From a checkpoint of a small transformer trained on Wikipedia.
Size: 10 layers, width 96, 3 heads of 32, MLP 256 SwiGLU, vocabulary 2118.
Architecture: RMSNorm before each block, rotary positions, no biases in attention or MLP, untied embeddings.
Training: a variant of Muon for these matrices, 102M tokens.
Each number is 500 + 50 x the weight over its row's rms, rounded and kept within 0 to 999. Layers, rows and columns count from 0. Numbers have three digits each. The size before them is the row's rms in percent of the matrix's.

# q: layer 7 attention query, 96x96, rms 0.0532, rows 0-25, columns 0-47
# k: layer 7 attention key, 96x96, rms 0.0569, rows 0-25, columns 0-47
q0 096:559523526441451474470387508447542537456570530481474483493619490365496570494571437498553546478551506482522460512478542548488551443474538451516453
k0 070:591464582536390400492505469536446552508422456458502397442489408445514495577477584497529491496585562476497565532459485543491444504492387510436456
q1 065:501452472527460489436652489529510466540472527537507510531556470499450428504486587499478527447536583520452448467559464481358482516531418527469478
k1 067:550554452530432406457491450549489558482468439418526426288579430408551542564461543438537487469486441467483457548442512512592532475499535462457517
q2 073:410518413538484601407546525517459499500503531546515582467326575556417460533489526492530531449429508585492515374623510534519489505472490557506547
k2 079:480463436535521525512522498459474529597628427568527571534530631527496482438480450443470467539455466450462568549467526473502409455516592520567535
q3 080:476501592479527402532408532410544523428515465408450510486575428530512494571509546520455510489542436476559432527509507573471574608490557481511541
k3 063:527509588421474503564436487518455505449511512472489395584440500474531523519527446533451601441527596487518515496564557408448562561588419484457435
q4 069:530515484458461542502495495432448508500492498576545488475586537370535488499577423518463549503461466435464465522508472547471543339565424458435503
k4 072:514498550471398525431433486571449554535553410470456462434544493439497561482531517575512461422447536564543409484534456512496504496445504470492519
q5 097:455432458552499436467647500551513462425551488460430489520395493606496539461459539506466494531510544530437506423611485407543483520570550562508442
k5 087:422516346452649560576515509510490463449465459501467624537497474572470433458482423501549473457495535444473551462520503537458440482474543545480434
q6 090:592592519474514551589445408455458491491473510549463521462614532413547550518481443572500579444555472451531443508533455538492571435478497456502453
k6 086:581494571458457437473422520515539527477495471438547397475483526508580543522538611505506528493493596494442528599490483486479522636504447501499435
q7 071:463420583482529414448537545442538432420497502486505462580467466464421479576539477571425485484506577441503455561545492469492527547471470575498604
k7 080:616563500434531608555553456554479496436431509532453521544494508569438497514451554543521479505577515538494521353457517559459551452500524506432495
q8 096:556505482482528544549476545453500502525542511544632491421602629412539522447492381535481578541430526461483490475473491476495498437503532431412534
k8 088:525502481544452481437446534491499600597516465459458542489565558453501500481458570490508519496523556466392486544403559491530486529528417494496529
q9 072:416496490474412426562502450492598529506555553562506488527484472568490549446519490509433540533476606556515458519523550511462445515481518541556414
k9 089:569438479520480525502604461501480347519427487490487486556471474433552391470549544481529414561490569441453504515555499440540471506499596527497484
q10 093:524465531556591494591503570536497495540581533479544560501419560440508543550456506556455410513440543451495532458512416407510441550491453451540495
k10 099:462536468511587513520433520471552562510463439439514554505578532495560565449429393486517538498530454525457518452475563513541609479550460513492646
q11 083:556582624474507487478502464500527541440454598525489573472649511478403445482540523561445491497532539522386544510553528497435434451520477488524473
k11 093:513536448560543445506577590500535502482503532583482538412463420489486561600623526544532517518507524511366494455528541497560492529516494569425464
q12 073:425527575476452479496412523501451576558527509553500445437536444579411486521490470434411437441509454520571507551429500588508483546546454508546474
k12 115:504486587448470498499455537478419569586512513531513416384482471396588486553493521479490504584506457457461483494576526498509507551534423471500528
q13 094:532520502545469595454501495465502434527566474463530469540392454470581484524474489482474402390558572525581513384480426586527464522533453412466450
k13 097:548511508473503493618424500532459457420493525507511536542551536530384525504482549510525387457466506514513540414506542529496468485490500486436513
q14 079:605527475531519515485460468528411445528573425488505473454436522426616542555449471513540499460541520487572565472505520558540504469536552393485452
k14 154:474563557447389551465449451452506525607510535475524460493521540456653520494404510514460501504451484490535471573505519549470506508474429506537459
q15 122:625564584549470519498522541522433454517533551470558498439583558414461522514555452553550509488467515479484471427483539505474472526511502436432485
k15 085:485478452406589522528540557496361488496553459509482499475583507464637519461413492475438598509486496576535495581614499445493490487565528508496501
q16 112:415512523525485433555395393489452535508538515593446514425530464607449523515427472425460537563495448550473499476498554471502480510496475490536530
k16 115:447482526487479542475445466467482529469522385560443558526525470587479459531446521461447543540498537455441509482512467486527523480561538508474566
q17 103:520501555497510492568504479505501495456529530399512555565508484419424554537511506458555442499483569473426477530381565519467473573528571478503535
k17 106:536615530404484538496408422527504482479484436470509449499577522410404497564524480492439473434512495519540447472425480437515393525501410499452563
q18 111:482515647451481412539524471437464560512471558505424484436559545377430513503550469535461514572448548532511557546586595461482521574459518570535547
k18 110:503529547510525476555474592451545561573510535527551482425493503597392496582498464620552497460487411433498538546565478503364469464486507496443536
q19 111:582519555521528594545514598506434509487518517491468454502555427509510482502488481530498535450619533509613452468431379471531444481448517500494390
k19 104:486543439566514541520431452565420529507434536610452497525479481530516485484470498501539466456535450533366489453499497443464390456497561503568580
q20 113:679410615535457478497459443469495475521494556528555490467564514473510493537509544540513570465574422512459436506551601468482517537443632495453431
k20 111:562491629470560439390517408517417509476456545444553442470466480442426451558613459518481483466521409511510465461418438448558483563522542490488492
q21 112:530471451528529503504630593484481509465489453462534433535477434513545534431494495510461543483427535487474490462501443521551598449522483531464532
k21 101:455515509499547535544580513432457544495508484567637459423441552430463489441453493484524454565490518445481513496428527603571494454508516543478454
q22 103:426405573375509464552515474492528564553534496451490505446427448530486422502539520540456508536495594516439447539548466541445522453442496510405508
k22 104:496513478436488501500568513572438580576518484455469573456423488426545476578545434501470594567550429462501557509508545552435558514480511458560497
q23 112:527549493454449512495599439455548536511482518339606462520465440520444445500538436531488491494491478525448489462444441438476498591392558571534541
k23 101:510429515522521517478580542511453552611560498431541530395540487487589437467450460570529484421608498424367460507466491461483453474506560462501527
q24 106:415511472519460438513490515441476475485506540394402520588533461543518496426457558487407535513520552508473446452532469593558565528497464576485555
k24 112:420513496494541553547558467520447485484582511466456473453465574548515622520519506471438506547516551555535466455485520585569410557452513463496555
q25 108:541459479470544457494393411546463576498522527555426458431523453552511400471516436596543543481465484601481474539526433432492483520458456478521459
k25 116:535522588470501403498462428428563511448498435472465452489537481507492524531539495486592535533559450450517440522503450484537505481465496417451429